Weights of a small GPT-style language model, trained from scratch on English Wikipedia.
Size: 16 layers, width 256, 4 heads of 32, MLP 1024 tanh GELU, vocabulary 2422, 11.3M parameters.
Architecture: LayerNorm before each block, learned positions.
Training: a variant of Muon for these matrices, 196M tokens, 6119 steps.
Each number is 128 + 24 x the weight over its row's rms, rounded and kept within 0 to 255. Layers, rows and columns count from 0. Numbers have three digits each. The size before them is the row's rms in percent of the matrix's.

# down: layer 5 MLP down (transposed), 1024x256, rms 0.084, rows 902-926, columns 128-255
# up: layer 5 MLP up, 1024x256, rms 0.116, rows 903-926, columns 128-255
down902 106:094108103126076083136152080105113095099113105173102146132096157116154066104077163155079089147160072162116141121112131078114136113169160117123129109157124136109118102146101165127137125127093127119094137130108154132123158153153147146139161152121177142135124152140108161133113153131174071140130133152113155162128170140120140123123112144094130136171082119107124152114125109101183141111122
up903 107:099093084130130132124091144109136111117120114089112115128093142140114115177119126126127100155111101117134079111125126133136109096145087134099145121091090139116129093174115102104098092141119132153123172094133139139136129190127148125101168116108145115072165121121107084119110086121150154115109144165144119140103107168114098117128161160111140173113093113106122120105119121151143157127108
down903 103:136151106071121136123112108169146103105130143104122117107126134180116148105125112145144067136160143180135145125137186124116124141106123133116131137144120123124136118141117101148127124130119163134116115090122129116152112148143163169128118125156166116119100119129082167101088130105108068101100131140133141126156148115110132139085118145144068110151143129130139128157077116147116176162083
up904 093:116145170129067121156175153142141104069149151084100084085089187140125179134111123103136161139107093131132095113115111156154176137172056112130124148148146113161118134142131149095148104138117117134169110095132133129105152148188124152137128187164132132134159098148134123147127156142138122105135137107149107150153126100133117122121117102066159120127135129103117163110151153133125097106142
down904 080:140119082118088111103119143108155051094128142080085132144118151128106125134123074111099131114101151084126111095168138132139097077119100120143103107075081134110172088167097114156137136108085144115111100132117124162126059121125158144132100114119161099122107161153124130120146119123115098115119124151110103129180141099138116146149150108133128167101169155182093125112115159114121117138151
up905 108:105125140114106135108141098098127144158138118098129116115133118117117081106129125086135110074115143117103146152102156146148149077183141081081173143126125155135131125174141145156135143135131120118126109127095140129157135122158147088136100143124092159112118113129124157191126141134196149086090083100132159119066103158149171156109137123136149113168147173139155094121105117122108163173143
down905 106:184098118098118162129116125094116146120107123114122114123119121130155142130065146185112135128165148143138146146112125094118103108146125181141162119139149147112140124126136084163140086139150115180138121109129127151168152167092098115130120155119118125096110121084127146113127107108127178121085134142110098135190157141084161161136141182133137094116093116122112155144130167143106117126173
up906 104:159158125110106105171129114128083168076101140098145117128130088102134123119117129136144132111138127177115130124115130175122149107109142148113114132150109105150162106120099120140131119147101149126143111134085124106150133126132143151125159063150148134099111130104117157127140173169113125103094125146167151156139124131137143130114101153117162146189110145125076153089147125115160121126114
down906 109:164084180104076181133102086129137164181116163156118156119146145114096105166157138173117152128156140121125127112123080114128093132159127117119148120096139126096145096153157169088133129109110177144197139086137141154129136160142090074118124173126111170100125120136140093117134113111113093125123145116126106156181119132116119116125165126119102121121112145114126105178130115135104130118136
up907 091:192082136164167142132114136118113151131140156152125072110154149134144127169138149108141177156163100131145140093125155151099132120117116154147148157139108115118122110121124155134091136155134149100107116202151147124086132092156152128149119110133156154154154176131124123149117134142101116094167104096145133135124106149174146140152131090082106111165144105154114132132128121149121147125082
down907 097:133127100129129131120117075141125130115128092058115148158111155094133121104109107144134164114107141154132134162160154110111091128153127135126086142123096133143119122132094145185120094085099116138160159097131124156170124150112105131148133091098105132140162070117125097145171144180148124119151126158089123143123170135125124136118163172121096085135127108163086116077109117124081140186144
up908 103:134109136153148156134151144098059130098150144161139137132094122128133103151152155129114117132108140106115103119118133162110130109132089127078107129138147110147128096113185135110121132097122121142168163117105117081124089080105142168130104124143114107136133145128145132129092176140141140117142133128080110119155081107138122123105106124179103151173167127158128126112114132151111079117171
down908 106:112065106094170160155094179153113141143098096102168107142136117122111152106114136133148140061130112143090060170099147109152154136113121082099133130105082157125111123104145093162154135159099144108129148122103122144146134094095115177151154094173121119144094112133140078150187107112123108121077094120132169118085091128129139121118109139163143096143109121134174152121173141135135101141125
up909 097:145159101153112154096182143160134121131113112137092163140101096119155127141153138125141096119166143099126150123147114137093125082183118119123128119155123110156114082123149150132102133143110163137164135098135127122162117129102116147059142124103172108107131104122160141078125161119137101185156121161124155112113115087083092127099102131141155130123123069102141154164132134138172142116109
down909 096:084094160135137150184124161081148129129164095140171143119124116140144145067077126084098152131138150111146141125154140143088113142123119104119101121126091147092120130115067129126171131114149134116145124127156129167105129105155132139148136062137125147150128140122146131144160142079139090113074128144139106142121085163133158106122122098134104136122111138137105115094119194127081119121131
up910 090:101107150123118146109149128155135165113154094099159074135124168183166153132144127149124125102108153148129131122132113178120161146110119111126145134140142167119136113116113153107092110127089090118164106130119123135121135124141099109164124137154154097098169129110146119160120163121104124121091160129119131153122102088137093150119105167128115184190163137171167110125132117096176105148107
down910 094:123110132061094118144121134138087101142137113161119119179123118094130133143104149114157117139137119127080090140144132114090082110111106140112085149119128104129156125129115081123098073122114148157151128105165119157151113141124130119113133130154082151134110131131111170145126137089118156119144136169146132128107120103079123120112149096100150129101104104137141106091141149181103106114169
up911 099:100117146120150147129123145119101153098123112124173088091126168133097154139148142125162132139145190110154113063103104102114114122131083138099157140143144148126145124160176160132165136145167149155130174171132108170147139141175166116134099148110094101142099100147097117093149142105115092111102135128138145133126120130139105145131106097145162168129109150120150121102120124090120136119146
down911 096:152096155137128121145158115152160098114138120108116121175140104131109124101135128124121141155149129135130100141150133156173160185167104119108130152080124110122133121146109136124111141118112106158147130105163115106151164104152132110157118125103141120176144146170157098136151116125110125071118163166100116120103128146126144093109156120150099107148124138096079131130086112110079112152125
up912 104:117146156141148117165112128140154140144159116125110145077159129107109140142158132127153129146187117143097136106100128100167131153119107139113156110129146133126115106134102106163127105109067121174131124117089118113127111136130140131138129108120147112127134110141133108117160129145116161078113143158182148072168127120091150163145110158129109093102100132142125123150087151108114132158126
down912 106:179090114098065109157133139151140129127131134138135140152135123121171117110073134105163131143144122136133139138140147143092147095088095128133134126125144127156125147148116106148133137120111185100131101132177124079133096080133121127142168140122099072155116121139115188082077108120142122085156072132106085099107172098105154091132148090144152112112132137134114146134123166119111143108126
up913 092:103146124113116097126182112143180138126121134136144108146127161157117089162144158139117120138134154108101134131171137136130119158141137147084098125109113144121166149111164156136130124127134132124121162130176159081143145200146114103130161117070076134137156123153094097163162076155120128122132129119126157089117137151152119134126172136102119149137165121125140136162113128137131094116136
down913 096:149129120134162109132132119116098130151118123144144154145115107086136129116085112141144088108105115130093131153135124142097106122133105130181122136137171098103129112140139105131127124094090155154137092159077142142116142149114118115186100122137056112102087134123118154120077145134149144117108141139118137144144092120127109100134115130137106121136121138142108129088158136151142141138112
up914 092:114159133131154094150102141134143128089117111157163118096124160120122154120153104141109123084158137170125114170113202139131140065113118139135130118166109103118144120110143146141147161155072135092094207107178141177133152084126129126124144126120104121073156131110130135135182137121082132106080156109103140155130170140156107107118137181129137147124132130132124118095118152109154152117130
down914 092:076201136097150102122138138129124141147129151083126110162144148146164107118143123117134080125132105141131158106113108146129100131155096118103114105136187127154195119137152133089147123062133123140127128094110149095112151168105114134125112100116135114142110154142099136168086116098119161134140113120156175099124133127141135161157087118124134103147140138107177153136162107167142090174126
up915 102:138153116150125138126129157144131136137160106133128126101121108074115122123134130088097143169138120120086134128100131127097101128166141165171132104134067134164144086120140152147118153136101125123156138159117107095171117120125119130141131112129118185128125186137139128145141122097143109144130186143170103157132131140153137160160139118101083144170101105116144162141101119112120168161121
down915 100:145132089146140139149123170110129126134136071141118120164092077124120160128137138111137085133150142132152082096133142126094128144153159118114162131114155113126113106146088146109094119121120136145093131086123102124136163159073106145110118124138109191139098116127118080161097111150139134119127153120128167119126140131171113137108132138118124158095095143084136175143128095107114137132142
up916 097:130114155122079131090122139158167141093098151131163163091111115097158147105113207173113138081115102131149133130123141126119080134155159095101125137132150142068162134119148074098136118150144107130145137107159143123124152119114123161122108137143110155108113131102119110123127159103139138160163125093147160095120105115116139155148142151093130161119138098164092168146139140107121137114159
down916 103:135116119140133155122120135098172146111154147072115143125098091129123109128094148131108162126125149159149168145147139113081133120143102110112125107130140119128114153103123154141164106131163093141115110177162153095121124156189101151159128122148104078127111112128167161128158153109114129141118137121123127144125143172125116088070120106177147107134141119134105102138129162095121175095132
up917 101:135179109108116088147128143135147111120134042110104163092083153109099132121130127128149135128119122138159151099081156100139179098137095172079148150153112130125126092102156147162142131134158152119107114134124138072136134137116140140138155178154128144113117097167106137124108150128052129114151145135151127086186092163115163140121133139146165143116133116148123110109118110149109127124145
down917 102:158131128118073130081113138098150137136117098122112155121150106171099147106143131099100147139116078110131109113160145082132170176152128127140148109136121140158130159162120103111082113132135177144105144109158125170113166125154111188142107142107144111114128128140135121093127130130141137139137143128104123108111162091133134170143095131146116117122174122111117136124094108147133140154119
up918 097:169106137125148119104153137138134087137116091158079117145129116137123115143138132098124114087116155182110072152133124115065174100113159082169104154124173132148147126147132157140077137144171147123129157122133145141171176107120124113131125150088113094135110132181117120086106133115122149103115163095168107119109126113102147089121082127110120129117153132142110135085140126149101124101081
down918 089:115094137098169123130134145107170122118101158141157130119122132113159136134122118100121145163132111106115110146108128132139135170141120152141093133110112066121148093119103136154116091127148127093146154182124138098104145116143116140124183089143122142132118136139140158150152155109099127143117119157124119160094141085106146130087119127147139099130109170139153115121113119092104161181111
up919 101:136111114128160139069084145124150144088098154088124094116108150134127139186076112131123102095102145148133128124125138165158156112195142123139133053126127153177092102142116137119141101126132136064148116089101138131152124083133126145148162140149120118122138120090161143097100123129142124150163119148163084154164125175082122117125163120127147130160121136134142158139141124150110170152102
down919 103:163140161178085113139162135084147135104146114137144123124112163144092104163086129144121115142155143121141130150125110115138152160145168119120178147152132109136130172115140166086149142138118107123096112110151107157144119159095113160095140136120113123098083081104081115138142173141147134152111109093101104115154100096147122111171173143126150106147121157130125102119114168123163153107113
up920 099:162139141144157110127108133117091121143129108133105119128120111102109161113104126138174093128092156167169118121136103111131118078132135174151142110099124128139148055134122139150122170145171151074120167126133126163092089170159155147171121162105130145152147110128140177128135109119134144125123109087110127180114076152123100117135139123127134081128128138164125111112148159152111128142130
down920 095:127132150117119118126123155125126130146114135137130114106147121178118122148142144156100091133114128108143093101107081104084152156141122096154114119145145093129122181115162101112142128103082121135123110125146168114146121163145148105135108155118125165107091111117172100078098088132157113111102190112153137139130102107123145098124142087169155104131144126127137126168142130145151101092094
up921 093:121093144108148131107111133112154117119121149106140107151137116098122177167173115116116093137119165093090099116094136159097088173116133104087110112157068143186076140144150146161124127110106100134084111137130120149118130091141073141126141101171170127099166113151178123101096114130166150128146139191142135147136124123153120132146180145157099108152129153142133137150143127128114152099181
down921 095:135111144153113117083134088165128090149126147129139120137128128138134098161090127132149110126094137126123090119107169124148108141134130156110139138114135112134120148170187131147143157093135138174149097097117119157129140105153105107105125150187129137082139091095100156155125167173123118127144097138135157147087067091121125107143148108150116079137104145099162153118089115133132115092105
up922 094:111147178167086124139141147101115093148134112118118114112129138122167150098112152162111138099144139100138161137152118162146163120152084128150107118155108164107160132089100118099124125153157118187149133150114171105119127140125130132106150130117129155168087135138138139143151123174149119090123131166179123107179127135139165099104124172112121132138109138132082141127113145146094102137129
down922 096:160131115117183090098126136106138142118115161111097163104151126153142100146152129120176131148116116133117128139134120138104140156136112157171143123151126141102111151115143166154139125136132125128113107139148142107130117114085133149141102154136156093119150123091097128104119149086152093114112099099155083115118157098147118157131185161123129139050135164090148156105129116119125130152113
up923 101:111111161162134162144072107151111143106120150079112127134127103145110138111110134112158170065145126148069120139140137106108123114126150186155082103127144122138134076118137177128112133124115115122151161150110098147122113116110115083126096162101131125092125136149165131092141164127125155165109151112142123153130135185126103086124158094084100130155100135114128126144079090128097167125086
down923 100:155133128121140113126097105120125151176090197154109178167123118126102118144171105118137109126087136103165118115123136163133109137118107148134115128106149091123139143115148115124147105135143107117135145111135160125127105103133111136110137148088128142141133118095113127087106101136135150135126055155118123119115128095152162102163178140167111128142128122136161149079132110122091176150109
up924 099:153137136131150106108103128086155101163104152144083114151116115110120109077150154127106139146073138099084178133133147094139120124155087144131122135088155126123088126159175129113175096104166107092092100123124098134137121092127099130173147156106133131147156120119154145113110129106159149062162069142134110141149121136143131136122092132151118156165119106137135143143137151085158164109137
down924 096:153157135058117193126140116154120134143140080134101157128140147138170116136156100095159119066184107177150068142104166087157164146126143110123105109136142113160156113127116174108087141141125119133140137127134103145123109143143132154109127144103140090114147135123110138117154115121106138137093128107152102115133190147127151080167125129133125125104163103121114105147107104109104135139128
up925 098:151138166116101127110120127108156108117165084141175134112134105118171173150129121160125156116111168155117122168130158146112145111147127123097113105105097099120123171141141154085118129130148143101159131132105085066102140112165114144172125121124111113108119132108126090123126140142156123160152152115145121173091137154153148136116113123110167088159112126140142117147135119079123129133141
down925 095:101147124135170135165125186093118080111102117100149108168119160114096140163107157144176153092145107127092084087135107120110127155130131172101131123128142114096126151126098111180130113128073126114124133142104096148108117121112166137108140108160142141114164101166107183139110156108140135110108164096146116102161131113131143112168165156105129088099133147134116108100115109110131125119084
up926 094:192137143068141060135078165108139088128174129161110113160119176148142142133138098129123171104119139106164124120111093150137124123117139122168151114107176126142132138108112127105124126172113130151126105151122136126127146158130109149115117125129148118143103067106108122136136173103135159118152103131102141149119119131074112109168112149138173140144128155160106137131146091144119125070126
down926 097:099136096147169117127155091135149149136188139092164118095125145091088116106158123139095135151082120175105136154135140170131149128151155103186163118103148094101087149142156141120184164083099121133110141120120132131123112129158107128124111137144108117115111140142092122131154131104129127132100106128160146173102128100139124142114089139151170139106139111121133143150123101162115125144094